config.toml
head_dim = 64
vocab_size = 8192
hidden_act = "geglu"
norm_eps = 1e-06
positions = "rope"
parallel_block = false
init = "uniform"
init_std_o = 0.0278
lr_head = 0.00394
schedule = "wsd"
final_lr_fraction = 0.0
batch_tokens = 65536
max_seq_len = 768
train_tokens = 903400000
dataset = "wikipedia_en"
Each number is 128 + 32 x the weight over its row's rms, rounded and kept within 0 to 255. Layers, rows and columns count from 0. Numbers have three digits each. The size before them is the row's rms in percent of the matrix's.

# layer 3 MLP gate, 768x576, rms 0.128, rows 119-167, columns 384-479
094:155113129184091136180101166138173145091092075159074119115125110136178044116139077132181117170131142180088186142197120130157162123100132185104111109102144114156082135063116113102108058173186068153092075152093159129169096112135110136124123057164132120165116168076109188157109065127128110142
098:119189113130084141105150103121065151117134107038100094144127151096126118149038098195051081143140147114119131088132055129111119098096122110154104110096089118158160157117210116106149158119151126137120132111153094129115148146121133130205122145106071128135109122122122080140152094178173155148
107:152150120135115128109035137154156110103150170121176169140076151186173127156120056151101089155077060132066157136152158133120089081146119151116166087133120165116115190103088165090102107108184140114128096147155114137106097099125176091157152176052117129103100107151121131110170101199128100181
096:109107104159153133106157136150149122127140139142119092132117063112136137104140130115107093094185136086052133143192082123100129132099133109126155168172107176105098155093122107156178140180173102142118133107110116107127124092125079135056104006141186090165128133145104202090142111150161182121
102:161076066220149127165082168170130146083159123212151128053069111153160124123139076102126115159121108151115085131060125130139126112102089149153113109122125123067153126144183141192103109113074099054156147086114094134107204095174122126158073113117144085157128069094116170179100149122138103116
096:130156157163156102071123160126083105141156184103088082116146113121156039095099117112144155156131103150155130187132185141073137089072151109131152099155095143130094118078121150110132138097107134124127118107115153112185125180179175129157085169123085082063113100162120130131167154096097098088
100:169088143171108159114154185171167132119120148154160122127034120083179134207137075137107080143093047150166143152086140117112125127151065119176143195058165127114117123163178158108134109094122143097135087167122103133061125125172187113184091083092106140148083171139086048079103112078093193134
098:127138137140105127138127107115140157112137167132133124078167070089121117101174142146115117130159101111074147074108080131117132085147187166134068111087160167107140143182137119164137128152162081103135096155145108106149213096140068143136101091093115143115158183096159071119170099126112129126
093:144149120119189078130116160104087114167101118098160167098136131082091109158110142137108134109113108145154125174182158135167126133079213124062147130123148141119116134185084112174125136119205183144134134139138121084101129179165064128117121103191121140174125128079071113175154129103108111102
098:078150109134163100208057130188130175093173134084123112085201120159130099177120189128143127153119151133207137081060099126112113070149131120139102127117194168179101105118210167090173115125118138071158088105141129176128131164120097192106150196172091148071100078068157105098183127161157114111
099:099124182125115105179159076153186173159137137104161063157103080118172124099149074081145105179148134054146108129093130112041111108100177145115172085167104154108215140140171199130098168128098105132110151074103173128119120153071173099172123097114131112112142158071172127079150109178133170167
103:156125124161230139128097150073124133162122141130104083129158093167156107160129090083128132118101128133139116184175158118174072154092060088078162128108143171173091173064150159124147081119115138140179123131216119145185145135143106147158155153144119139131087185115086118112153143173197134136
096:176125093178112092132132148103117170113100134096144059147088091078124150144148130131214181163175108127194136153133138121141130141140062145143122093068137128112115213153169103057125081195177137129101116088093096126133165117134092130134117129082139122101095143153103085134076148135176168080
104:149106144093170081098101107155159154128161107137166139132178091091178106096047054117126134077128152149149108100119104121208146076153148149148109075115076095116099133092068136080127143170106126108102105117111142144137128138113072133166116122142143164147114149093118112096181159094069128141
099:152126104114151128101130077139140102099121155206151174096099138113153163113110157120051125113110125102174145128114175121145094101146087165129159068091121109125083090088125137065137133171155118151120141084175080094125091133104147146123156118114076184189093104150157125151114056216137125102
090:136146116096101146120178152090099144110082123125176186081161099125117206128104056045101157140094123195092141132172184129133101096154182090172172078126138109094077116122126126097109151108159133108127150145143094144161137179117114158097213034122117127196156146148181102117130145138099140088
100:115122145131153129128149140101155142112120122137122120157091104128170129138115103135160148151177147090122150189176143130154128124156148126082160093071138185151148130063110115092149137165086096144106099145112141133082146117160134112113098133057080109119141076140105197143125139133151143153
101:167091126053143125150068151127185100076147153127164127087153174080197108086140089099186125124098182130100118090109104130107091112144140173139149154100117097127155178104068128171143133153123180105119140126103138177110104095160145162141164194101227091128139171145123161140125122108173084156
102:124079107094133115156173146122157111146130159099186072176186101086109147120147107063093089067138149143156166165113127134179135153133139155144122132142125141070102206186134141179183196156176143086122133159093187117123130184133135144138079148098131082148107132084119130139154183138126194134
104:147096160149133072085107118142107140147182129047091072122142087117174089165169078113085106144078079075107180137114112132092140118156128131110108121109106103176113138134098131122142174121191127124161103088103151144114098155132143127130130148136083082196088127143196096083155145132166132130
106:108112136101106102152126157085153089134185151164106086129093168096133118081114065112101107106135122069165143146104118127104156111103101181121131128140143132158105065149126188091113109120108096079129179145120083106148087131104157059100102141095091178106104102141214073144168155135141214129
094:157109129119125149082128140125152078082084136150140151087129148158145189122117135127099194122139184118072169111149161123107168157132186145113095090139098207100088169106048147125065153156150064096148107144170169152114094135143141159113108165165131114098151127173148108062134132167131102118
098:114120107067136079094184127148151149132129094122156149134145050094137157124152150121162174104128151133122136120102105119112120132112172141107162115113191086076080139153134090191100070092159163123141149192094168094112122107192192143115162137129191119126097132156174114110187095162153147124
097:180163192216112162136141097110134144118125138143143110116124091182105079158119099099123134128137102112171133177128213129120084114122127166140115063128119094113105109131058132166136073153136136132143139099120165104163129086095162124146100174132093117154167124172082112117096118156152113136
099:079147103139060153180151110074083117123148150092150091087112075141132105070121113054120159125114090159079064130121115133150102085111123189061209152135120150191106136130104217091099160095177166145095148048043088093137085115140186189094114104153132140041104130104156151158203106075184142138
096:125138186134107124098136073134106113156169130136123110166184180155137196128139153146126143113127126134120147130102124125117157125138057161133116135157194094096095172109123121133115130154135154101203135189108108149179127063074173101182133123154161105091150114141127106120107101158172128163
100:151104132079107096092134135121152103123154147104109132179110152059160071112128086063096096108103101087118115162089167144098118093135131129098087092120157117101195134159126104133103143159130123196154127141092126157119168149175126166118150130084095117132171153097088187127117095097157107112
096:099160176082138162164079116118127142144066117132167087161145105063112106098152189141170111194166128112138106126179118114107063204077130159087118104165139150166116132160130124114068096125130109183127146204126112086156153105144162148080109087146083168112161114054138131085105125132064075217
105:180070134164130117074166081124116085123187059094161130117133137128097136082092173139155083125103136220100127148103093128128099094196137126106146130083136147132180154124114201128118133103133136119110148125089114122125110126162110099101063145182092108114154108099098172128136067137114186079
099:148175118132133111122130154165129144080077090197122201104147109197134146142094078105112171138096095168091112130112123130123135095074150104183113071101138115137129162144105110120079173118139115150127127106124090173085119133130120122112117135170114118172094106129163171136125155138153097167
100:130130134134114112117099137091099165110147134147156146158141075116155178126133154138086109119123138122155063138133094121126099091091150097100119169189157082154088104128102081158158102128118136119140128111118070090125141133172109174123149120097170153131094111082141081137088096154152159171
101:156126165150157119068112116113143097134087169072095148108109079138139103132154154146120114099169149172084112136128118122107113124118115130086121124165172103165176184110131102147130148144024143127128105097144115133166129091135130157116144096138177126129173147105123140196085069152162070148
106:129131196151106098120163174072168179117159128179126128091129126124141160107081133166126086109146118082169094112152147138124161154156082140102117130118173136078167127208149115177133061107075123130103101110109113126152096093115122156164105124101157123122121055130172099125094100054129096101
103:166085135158087145094089098106099091136211167144133159195123105136139222131123090026077161105129113116137104150081128118128060129138119075115075124109159132095130145126150158173147129128121146097119126156166066153114043158075123127148152133090112115103095099139123100204123154135177126133
099:154102099099140150084140199077153122101128107123120157160147110120115123124164067154130097147117117178121174151126085127149179109156113117104067141115167114152157174080120149144100140089153107128127158114142176130139130149090159092193149137155167089081122151205165086103095101148134145130
091:107141156144123124161094136156120068125089110167084133179118133134094135139096101136153109064096126110148066098137107139127114140111100125121170158145132144196146204132095137114025106174149071115149110105159110111147116098086120118137126158131100097094130117125144154118094166128169080134
102:106116126190118173128118113126147094203159065152157142126086157108135067143135076143145118116121084079126129073124129130124140130139109181164073122079080150081121142136099145122114097106143108150137107153187073121128127100165093102095169085116169168044121208045129084076152102092149079131
100:160138049127094126118137127135110090125154179159142181136119108139147176180161146125167149145074094154101172103128180134173100118097085042127183154117109101153187145131101127120136147200170105121183095094118135111090098188181152125129156119146153106119164172095121175138138096127109123140
097:167086166156094143155096110120114101134184111200126094113147106137149162111083148127112098105152126112145157102145115141136180138161162102110113154159186159075147110147147138123114121105174116174065141159156118138118186134065135151183118119082109149081172085130144109098158138137104159124
094:117175077116161115094157113068141083127121153141185156131122167072043140147144156088125145128171142157140154081091177130143140086110154157201097116098145142124150150116128081130114121133166155075149151149096126140183065130173157141174152128168173140163083117112111120122082135125149130150
098:182145154141127142096059066138160123113157143128155078140152145116148106112146163089138138191138110113143125089177150118117111133226153134109155149163133137098111153176213124090131143173075106111113178118208154156150099137177120158160123116107123135145076131108088121118172153131100100090
096:142101171143126165147143101163122161144123081054149066158109076097182136129145093136139135129076192107100101171125167138131126128171169076150136119144161093090080149114129141100102046126131132072179147154094102212106140069153115136135113132152128128121119084133143118073146092151102136121
105:126200123127068118130155088119086106163152114118187115178124087150137092127079094148145231137099119110115069164118130119115169138125113147123149177146128137113181178132111193126113133141135094127168148154115158135081127159172125090097194183144100114092138154161209132148146122190110102131
096:176162089136142177098147124169169113192127147081085135131153075169140176155127095118104096175095106152199084165063165138127170105102110136087154100184081159112124177123112177118103124110111143110126141091158076126128141106070090115120172180124123078088139110100140115095100109128138126090
100:118100071104157134118053110144093133096145076125170112105112126146151137129225205147119131146125165115135163131147131122167091033120122168135131099119114173155181146116157099088123089142148137089109072171107080192076177177095090165146118113050072136107158122144090171165153145096163107151
098:120123125154118142148155076111107114122170160133142123188119097141127176094135127137103160047128058134150057182166152142135094124126193110179086142177126096155088074141144125080074142123089095158178152199111161126216168175162120132106094093078170128166099168107109133133086070113099120119
105:117113171081122174130100130104144150124113145135161145132140097110135139096091081097062067120095140110124109201124151117104135196173173141063194092187168102136177102118112216150085115156129111178087154147192133113111162093119138101182113162116127105103156115104111150121137122132135166151
101:097192093082127096173124099107098114130203130087087080111079132132096107107157189170131065121097092087108150147078105115110104128168124145083122112096151160164132134103088073118124160112168157152108082114118198123057152114132065110137088082072108138136080125128076152086125096086115211065
103:107121125154098199182081162143150144016085118122131145168160140117099086218129065132144139102146126084084096157165094130171118124122138134141108165137116143076190110081080112119167143107098122174149114135106116155175116150104087156120096148108095138124186180206113126168141114153136168144
# layer 3 MLP up, 768x576, rms 0.132, rows 119-166, columns 384-479
098:093073121143126129167182111105146135156107115120122133085149164115137140100116152139112172068052153143165144145059140129107119108159092109165142145127167166132127139163110166134068102165097073096117085119128120084035107128149115183169167171139134110109131127109117072119134161139163102101
099:170112127123088169118106093140114179118166159101140142160119112122149150145139124122156097128103178130140098078130127127080142100090133082117131141116117149133207157229087113151162216111161144067146126092123115124129058098149105104196106119148103157119105132099076110135093123144176101135
105:129164115142178066124066121130158124150107114152093102135040133109166157078079119173135059084078110127120185148119104123108114157134085110181147141163103176085109144124193111140200154136125151164126101149139126127167171142096071093167185153135103154103120117196126121127162124103061119073
099:129128103059136145148224184155085107126156184075137096161147079162158061117145123169141110160156080050150143129137107124162122086100141136174128167153115162151110143116105104146096094154117176154121120142105128107103103086149077174095081161132120137117110116084136147097115085189094142113
102:151091101124135090129118053172116097131114098071144155198126164133136103083106145142099149119154161097107134067144131132099114124126148112071133141176196100122181100139133135085110093111115106167155105139088104095145100086155142100097107113166175136146101149139165150117106149149110147098
099:159107094210154104147148115199108124141129174145119133127148139103114157089149185145152135120127138070107146069126119119106127095146133131150097147117146142083128095171132114112112121061094105097159124087184152178164087131105144151127132096112178164106146142134102126133163134189104122115
097:112176088154155109173168140119147090127119101145121146149093135132088074152113130157116127150145146127171089126098143132094170130172049143082140201087048129115128074126142126140112065144074113104147149180102125189140159104157108166163057000164116151116133091156094101135145191092151153097
100:169132090158117175122102115105180164114115093067102123170176109112132086113145099124124154146106109093096153148153176129128136071145127153131086078088039168110097089131177114067183150116143141112042089126083134156123167080116071097159124102178102129107145097123100107154126148071143158146
100:114118051107105140075118108139167140128114112176103193187159089117191138144105144121111086121133141141095067075151160124123168153092163127105131131121137112104127201171112159150029137132154117099126113214116165092109067202149103173047156119128151147087101124135145134104183199066150129104
103:092121128104141130117123148096189097162134128162089123167105068179169141105127048164094151144150086142097096083100043127107153143151126126196133100138098138072122144079110136118162083203153122133133146109134146099144109099145083084156163127059127138084143188161114075113136186165141135196
094:154124128143156171120081117134073092098059103147129150138119193177077149114111140243132102061082106169087141124083126140213151102172118124140104121119126170158058151130105105203142123167144115117123100158123097112068111037141106148119157151161140118145083184188171151136069112117120140107
099:080184109151160122145127141134181173160126107149125140236169096142087133137151125152116171191091129117155086134113108117099186072147117118122090177093117134145061112193132143108165126060134145126129160122131157108175115150114114092124093110110114111102143127147096145159158095121140196165
094:066101160135124175088142115103113174154137175124159131108169174097148104125147155121210059152094087136099111158061125125124111133079125175113140073160140138166137109099099185093074145115151158192134134133120106107137130139105155121047184183172123169063144147112146174129083158128145153114
103:074117102117143137130094100184107062084095134115132078105136086188136040063192163129108185106146077130073156072144087120118115143144118189133133187131128108153140151161122119164170131142115137135149115088162132106102165073013119109125152130108088144131181127136096093114177217135135131115
098:121127139136101167140034126145121173162108158162075132104130126145128116116133093116115158091141110113165075165108114127089167089147113123125136100059085099082219141131154170108140166146169113159127138087118135094157092183145109079138099148031192156141130135127129167160136095172117098139
096:135097122185147134138108132141110165139078112196127115097091115137102083059120159152133149103179161051133151082126105136110101146046099145137090092179097131145139113058108125076128115080114114146129008119107130156103163112126101113146079135125107141075141192108086087186086133086101097130
101:117130150089154117052132137125131137109071137156172108104079094098122104106133136136107094152075116136143101154113163132108105145086135077163123169132173018162132175177137150124131090107164102110139160153159096183151147127090201101162074113118133137142113153137151119155144121109136157198
102:170137188127153152179137115156133148129191134117152107119128165133109153111056193108109117154080128130136112105116092131101102157157116119122100130103143216151107099154134142127114088131130066062171185144118116202097060080178137104144221111146132130156077205126105181143112201108153064130
105:172129137131120087149166097154166086123144156148150123119137144101096123115132135141121154155135176207129122112101135133135117104149147131171152146136133109158132086111161205090129096156154140173173125128130110111153114105126171177089144145129154148169110101176134119106111087081165093173
105:119156140130118115061115182106073121155137186066107099099140145094136100205167091107113126137180087131060137146110140134077089179139151129099119102098151106169161133149124128125103220136173117155111132111101128123076114080123161103135181090116105116139153126161136119117157141088145136170
103:139149160109115116115152148131097131126147139177117148148124137123110145078176188117087156065102071116099118174112084118072154148111108147167103087153135086121109073151170143143155152115107129093118134148158041124120081103110142113151122119120115147171180088140157149060156091146129123150
102:136109129139114151136162114161123120138089078170195116154045110114158136082096146167155138120137109126054111139140130139101108122148128151054149147093138132132139130168110143193184119171100115175092133093102149119113095166141104130177095150117150146134200181137154044120128116115169090138
105:149140048130107166113144215161157130112120127119164118094164100122072169154126182069153114107172078115160136118153122137149150087138114167105127115115186191100132164139141175161150126124098134095139128139160118098142101088128162135178152160095149123157087085090145136174081082111119122103
096:130114108124166157126111158106123143153066178178136151078124081163092137153138095151112156065138185220160061131107082132077080091095076082105157154102132083152159142142095134137114160163137071124208157137105165151155132086136110154166132191137168108138145173164135128115170148121133128121
101:106153087160119116144111129061136061173163139115160146122066159159135111126101102100115144122177103185135075131161166131140143178087114125133144111122135132111174109093093125140116112117156096142178112175163076106074058050153079090078113123094120125116139152105199136135160146193101124113
099:162185148159188135206112092087107116174077077097102080126163140106125201159142091119118102124107122149090150145131126115126103170111155102161110177124144137073073114137153137105112147126146129104156069081122154115090166191133131149176118125095128152143165146114173099172033120117141202149
100:066144120096161114178095102132160161122170109104149075108095131136186124177175129123059118148155120113126125161099084131109155219081160176181110091160150130134124156117151150147147125178158166143099090084094104130095105139098167127177185170133079129131095145143115113144162140130104174102
095:186130127123130197132047066138158131133109156184135131124214144100096177160087190144134081134145086108110142092150158116144125156132121101152187114179104168100102145154155123090120138126034101105107121093147121137123184157106117113106083139140096169168121138143122140101134154122121097129
107:103148145095089146124182133124115064090202138154112119113112088133121148161089096147120093147102148128151092134140130126114136079162161097128142185081123069170065143077157102136097113130149132182119133113112119158077054168126106095142134145077130122085069158131154137150182159112137128107
090:109145130144103105145096129097132108152124050115115117114152178119101097117159134122137171162135150082110139124146154114175083126126113104146159208172159082093088151137080147140187112103152196131140168139093113080183140164152113165146122167119149126100111188101099103117171125149076098123
103:195148117191136176140205173178176107154108109145112117142124110083112082135177094169184101127137134134079077141117109135145156141127157090140096127200091121101146066107180047105095132050144125172110114106127145176100072143117106125113199142099131100140141164127142148169148153116112101133
100:120134097144121110146094182129183083155166162076106101083102082103136091136082098130032150162129119102157086105103129130047155141175090102050163158121131162172069138129083131124144148152188162163150085145087098098126102158097132087120107102171135139139183093150066172188115181119131180124
109:126088066106146093127180118171156131144169128154118127086103088139145121123101121130151169126123165114121090130153101124094124186087181152098125133080090100193084144103162126119111075184081108191145154162079081110082144090154138108068180140055103090104103079133159134142112156157181119195
104:111094103127090049080107074124159088176165143107117098160158097164120106131119105147153181106122170119153125166116185127110118131112158167104196139152147111149117122106192121120113120122087159150086115103084139069129183149136128127112106151135124153133151108102152162089141155185142142170
099:144081060125152150159080140138155129145104145164186146115117181123101159126192156138188115140094130088101116182084138129105102126151100145161174128105143128156116091057170166145139131138141105094137177185165069089121144125100033149124148113106105119118178110161132131081089141129095097112
104:146111128143111136149158152119150096121141135115044157110074137092107082126109131068179082133102145128082117090131111136174093118134140136203171126113110184128144169118114101141132082130168099117190085115143089106166137119108127106180162113091068140092088154107193103164125183124154123113
096:156141109135104143131114162116132146086114068145173088135077175112125155087097109148156122125173148171110156067154153120106064166116158130085138145146132101204155111141149105154104142148103076113136123118160129097154122134111110014057118099123205099139129107119118111140085142187142139122
104:102133124110102185148196091130161106101156112166151079135113180133160106141104106133094099103173128137144104130117140129128107137129138110203084166078127183070125144157155081143072120130131182127113079171110149141138177048182138142174132149114123076127170170137124144151144103129161117125
102:050149160172114136144105167123105119141177156120175116141196121095077175145125091141154107106152096167147109126109143124110219155186080104232094130101122086119142198140124137141140113081159122148182178119182137097135074130139123153105109096205153142125170134146148148148104187149101126107
100:101131143113062126109105114130137175112137132152091111154132125121109151150127147138127063113117175035164151138149176133092091107128137137140085060124099146134112139112199147134190127172119156112162148132110132062147120137078124118146154114089103108133091151136111146114197147064132132156
108:170139157164116112138107130154099142193152132148092117073083161113099156129134116082130141141123120139135136131119131120158073041211136112135125088130186089166096158149102157122115148150081157127157159104171134125168173125107091106174129146158157160141097108141124069146133122112088105156
088:117121094103147118074091125118111099152151137159134089160149135146137152169073125132148175124163089111078145162111084124166181099155127147108133165065137122177121126153098168160147125155113088119100092092199114114179152120092149087144112168151142133181176143131110152167121135121154145140
100:133154131197169152200127106144155072081162138075141159119138069168144176127128105176119147133148167133162109095138112119149065114168165159124167105134103131195142088150159125132152075115149137089125142125114102194093111174161123110090132118109125135164200140118158128188122123178161149076
100:144147199146192140108085176093096187144134072172133090049135066096142097103105146105096065120137090115157095162111104119131139158141062104075201129140163122083157098103123122163157128188163114154147125114106133118164114156161111150214144098136170086105179159163137082111104102073074164168
102:123130108098106126136159075143134132161048109112082125139132223132076074128208176112106128128110181121141151114071138112114107085162136096150122135099165135083149078116125144119151062148139148161145106111082105152131148098120133177126178173115112096084105158114157131105139130158146077191
096:127136137159132137150125185138091116073166102128088152110108130149079089168095133106134178143074120107171121135126122131112126129179115136137144094070176162147156152143136114172153089136112137150155137153075121142103127098099142165111156107167083130178162150162115173123081105153167114080
099:164128102134132139101117131157119107111170171083099131092167105133144145145110111115128146106093191178118104163083135129142135132161100100116147155140145071081120092180154115120088133103117089120080050090129113114123164122111123109163133074135161146081140167143103136171121065091129132126
100:081139185148166086150106120057126138124135140115121166113113099153195126144164162154134109126103128074116124078098106133128121116078121107133117108118123107131135114063156111173134140150113093144045161129107158141081183132159093120149106096100105147109154122201110147131087170120081146102
# layer 3 MLP down (transposed), 768x576, rms 0.22, rows 119-166, columns 384-479
095:140139054102114134128072084122132177186150120107139138064149089108156146092149147165142124189131133100172147081068119149127092111113112175112147136183041118107096169129155110117088165083133124126103083127125094100098133134127107110182159132169151016103143175122130097129158149158181144139
097:135153164095084145146074158153090127144151070138126118154144102100094098107087110119117158132100164141150085180143118101140219085112101091112152124134149121182072121139095155093114176149163151118183102108081175122166163069109136073094152183074101101121101106110125145114156092153176104192
100:198163105187174106089142154172088177111086110120154156100085163104190116116129171114131087119089124098084157148119066052149137155134113054087190123162139079114099162090170139154138105113097146198166153117177094108142176132100078108165145112116169148097119162133136184154090137146110129097
099:115106156158114142115072147058159142091145182070149092094139116113121072166112093186123156130089091189158120180118102255139083085091098133129143128122138144130144172134127099129167097063161102165153098147168146163097147104152094155156143169151135129149157147116129215125171125169154161137
096:156185138133097071110130143179160107112144162078088151116141030140135125183171196103119055064132110111082097138151139108133091173141135132186110115161164113102099120133160096146124187093149107128074139073202135156155110102078175124081155079150114127110174141122079099181154114121125181116
096:162151115113125131140123123157161119101103113136089100057089123115130130112101103093188134157137171159138123158123092098095117107133108147130118124081148136070175069075091177089111095158137138107105111148105120124164110139099144083166167100159157130183108122130119121109089138137077122093
100:098095130149074138121135119105175094106131136119131086131127132158091120125140097087058096171094139164115131131120120132152120068188060131072122121133156132122099077119093115181083042136112182102149087097100106086085118133206075178110145157123147104102128144125068077147141176115144122086
096:105120114130136124100144157145131118046095153161088145152138175122113164123145124103117120123098156148086110131156128212120132159142174158123110157088123130087143191116120154115128086094183180140149123178155101110124133119164124116121134159024110119142144146125136128134160123164113043107
094:091104102117119190180121134123083107173125121096132171175111123182129129148142176108080112146165112141150095130114167152113107095186062160098142100148133110204141122123124066137154134179120135108164100114117102133098114148120123145122093177155141131088104060165113129128154090183119105157
097:127126112101102120127135113120099116140144116104092144197119131069088086138144114107109126100128139144164127160114197000087131128155131090144140086093158082089167108042133085145170131223108105174136125128077184181124094123042127136143054074145150117088141093071137067124131102075104139079
098:158175178116126111140075126075147079120110173165140122111098173128143123123113138167145126083123123139078122153058094070115102137130121136188132130116108184115152110131087138190131177190127121089111109159093134098113095115141119086116172135170105109127141134095134134091140117177173200136
103:068102072166148110095123137113201181087098164127131179148141181100170059094183146080097142146098077149059139103149092108141131133133137127151159136122153121022075139177096150061139118094135105136113124107143122088094181137167111146115140144188170130159082135078134141157107081140100193155
099:152175166164144121206077158154115136147127100176121123144138080090165174164159058124129145112168099129119123117147126069121175153175183108111111145135109126162073177088136082083097092134129108079150072080093098116162119155099067113124111073088173091101101099125142096068087114147164185120
098:158125124104172089121127092070141147109129055172121153078124072097082113072065111130139160199117151101108109186129181185127160110138149113181162069108114111153141151073125129135137102176096157105098152127041144147171084136117140123168098071139195163144065160089148077100116087162089138145
099:124143113110123098144122090088146165162115083137109157132131158167164120078173114103124152173137195111146155157135053071131165101189163129089097113133104135103136159129145154112101135146161131139168102106097117128161107155156166066182139158084152112066091054147090090136104111137045163147
098:154133186115097089103158103153146151149121179113106111130119119127179151119132111170149140058118144185163111154097172050143137140174118135130101126179155153136111217106116150175136085086165150154177150162149116098118097138116152118136163064140134116119106197138146076138062083129164123086
101:125129161153146154110158102158137151100133117185097144109147096096077134131085162129150109125125138141150078177121154146159116145108107135134099125077118104115110089095098128136122193148121137148145072154170116169111125133116190057136110126119085162105140132105145106077142107141114126106
102:156121134112152128076078174178103210166129198154147146111109067103104127137138168084184138189087084105166120115112131162162168106148165177084101088078106116189094160085110134156099115086126140090120143139165153176116089148139134152109090130148131138113153152170089133176090133097145139158
104:093129154125133118114137121102150105104146129170088120124142126147041202068151174120118180102175165083118141127094149135181131065106143111104144099109136068125155128083148120150123149137126099087092126093171118109147110098105126162120097074164108179106103084091175161175112124201136091085
102:139129123118107143138079154115159135139136159145183077134147113137119146131160094100110177171106174163108145151186038128102123070130129105108166088113100130106175112106110133100076090162098150050146161086131032168121068137102060116167123094148129174098088131137104158100126113161073103162
105:122080109084128137131135129134135165146139153142193145114085137069113165111132157113103100124100104147120162126157139251058148179134132076144076091155107121180091099092124135142151117065116116074113170158190123147092164094112143056134088159106105161117129151157113139110134089159117071200
101:151086153115122129087135058115133122171107175099102152159120119142097122086166135160093119149087175102175037102162179196196145145079115153160123096129153097157111107061132138144079133157132069070177178189179126141134086141015112137076106103148162084112094110116140160114162075148070093101
101:175153148175131071119128187122124105107097163121112070151082110127127133146114090154122198093171133148135161070156130134102162117167088125125095129176083107144160114149145083112061070144119129176085105147143109154150115153105130138114149170086053091152145124152086107078147111158166198095
098:132056108084156100143110101167105124137149095130120118094093143093167127165137156140109106180161132114146141111137105114129192099148158192117087159100154154129081168125183121105160130120135138094190231099134110112107128084158097127096141149085062083089132123151117083140088082099095158109
102:152140159124102150139120125152121147113098150112113124170110084173183118155102083075100118182114119154084138108135047109189152096163088084079176107189196128117082144098082164134123183145097130166125135105132122116113154131084144150059146243170129147094059124121145107121131138130125118114
100:172115159146068082164093126131163133178112083099116159129147193166115146123133099093115090138150120135129158106109121191158115221117130088112120115122123160106097159137144137095141139106121178160202110123134114143116115142098140089140092157136149139113177087129086134178148097074174185122
101:106131139113168096185057074119104103142172115107097134128094148119109127165127093105031115126133117118109124157123047130103141188078120171133120139172115125126135152099143078165043179167133203122114093127087133094140179170100121157167086175136138074113072154095133115136124143169182150143
099:164125175076206142068077101107156136102092165120100149128083122112116119123146143168116125117185176142151117130087124201130133129120132134151079178082113119073096109173165148104137041171132077094062115187120142137151167148119144125142108134105082140125169173112131081089103181116134119123
102:102082131150123135110121188145189114153126105109149126115091126205114183097098125110143116141130139118119141098099127115114177099147103122142149102103104141098158112130129127121196120117121110131074164171137081164143098144107124109150107131108158108107100142194141146125117115135105115150
096:129129193172088124091166144157108156167127110162133181124147165186083174139125076149156189143108109144144137149126163060130088106158167110163084114099136113101166145096159178155106170147155105132145149150099164142066153140097100107151174110150153110167164099097175118103133063131164097111
099:123126154102130130113215155160108119099085160141186129126107176141182127185092158085146186142097157147073116111185197053137113146134103104099139128148105114098157150114158148129114115170133072096078124125131100076163114189114163101157084116097135121123095137140169138137119182108101123115
096:136104166145134104053111104089149166115155067179106107141158113094136141119163083114141082094125192063047105132104138126208085157100167114131177125107128136138072197099156133169142082170161106152063096119113135174088114125126123183127151118167124116148128101108138128133115103204163148120
101:096139119140144159127078129179132077191085090077163102156098198096109121111099104114141116105122087109177161141063159101168087130141092137198136109113141091179091114050124162163104130139162130076088184095141118130080133103131105164052167132139158095179149115095028130166144172169167150104
102:178140114138097140153063129107168151138118186171163119142140106161135084125098116161075125121105086168104180126116129204091167184090152106106105148170073190110111165082110059131135157162156076112155161111139084137046100139146121140122126163112137145134073174162185115116133128119091090123
099:044102097111107165132158056090149139102148157120130103160127143110132084154103127131092145136136111180139071178084102041085130154147119104128053194130127111168080180170067093136173087094127157116169080107118130088106118103177141080138105155140114189165179106149132138143124182088099149104
112:105083158146153166133178051155183144176120092169149095092143192164079115104138126129142115164099109092130151192154108156061188170138133112200127128105128163147157125135169070110157178100117102210156121161115099152139089106124117187131105164097136172106153121140167108108143147142100095145
097:130112163111118138170157126108053121100108160135027131136193089132117114106164196139150120081137149104119130174086094032136152088059131073082089105141092115141116199199140087127154114162188046150097128164136145142117130145145065150160090117118091143178141097138166138149140101105196139128
099:113116123140141160147085183116058146101135076119184149075100164122153141124111096133189084115135103167183140074168151000152045153130189083196093131187102148137156115100114150147096152070143127138122128110097141123171122091130138159124126136125095087073151167105153187101089096184159153126
099:122106146116154193116177149128135166115101158174142176136185091125118113067103172110131128128108119109135078102120133240107191128122140107154086050105132102110145177124113124145110180175163106183127143224060150131132152141135132137136078132171099055121090115117101139056103069157153115124
098:152094114103133088137101100128208105156080152138150104101137087160111092113155146078152091126101128092191188136125082214115086086185110125189145183172156104138162122106081153132087104023184112106121121158159113093134148085077143148125126140185154093120109069122124138111147090110125133109
100:109112162150114149129159141095160142123158163099151147143110161071086130157128140157120095186094139143135076125109127051150060120128166103144179081128166113093126066067120144155169181106082126134135103130143181144155158105138103149123119128116171107089162142159100134122117165175138121068
100:141121079100136171162083125132126131147146149136205113141192122160158099111117079095111127119120058172190111134096034068143137128151100141119122105113128164129125146119087092115122159151121146111084131153157154073124107119111126126164129115158132107069155143031138121110137120196148170094
102:168100166131102116145109149133121093156136125129097179143115113104171149171131142163138124119142160124109195148110152101127110091151112104077108151147084122114140102101126114059153137139133129160153114179153178117147162146147173054127138119125079181083173168100122185170113132141129068128
100:165132142070078170113088162134084112087159078101162143076134115142099110164118173129121142113129124168113169139123151053165114199146132098154152136079145095159130119159124128098140155061119147100184150130072080194126135094097104091157167185134131135135130074140148149118165135164166150181
099:139096163139116105110152121103181115173121119191179118133131136113141052113148071057123124077156194135122127134111178124158101108081156123132166105137084152104131058156141198169130134104158149155090141104111151159060094125126144109076170100173141175114112146155188137137129115119152044079
099:151150103069133142145084100170127129077060109124141116104143103074094094116127088166163188153124095116086159041170122038131081116172125166120155124100144165136147167127164164133126125111138104081171106090130158162118120089086109092101152107153053111117114111131166166091143128135138122132
104:143137123169136165088165148137105111081176130103109189120098105150133140210195133173143195135095144154092120122144106024141176098136154102185140100134120067116152164093163160140101123109080094129174157140129173095136144120142109159095129146100122140095117132150136118152099165210145143123
099:104168139177099130109107108206118090088081068155123064171091103112133121172115136155156160143142110090181170135146086145135147177132160209179176093178132118145114084130095116154150157125129064194134082157107142055106117091146103074200160091082148138119152140163144124130108158108109149157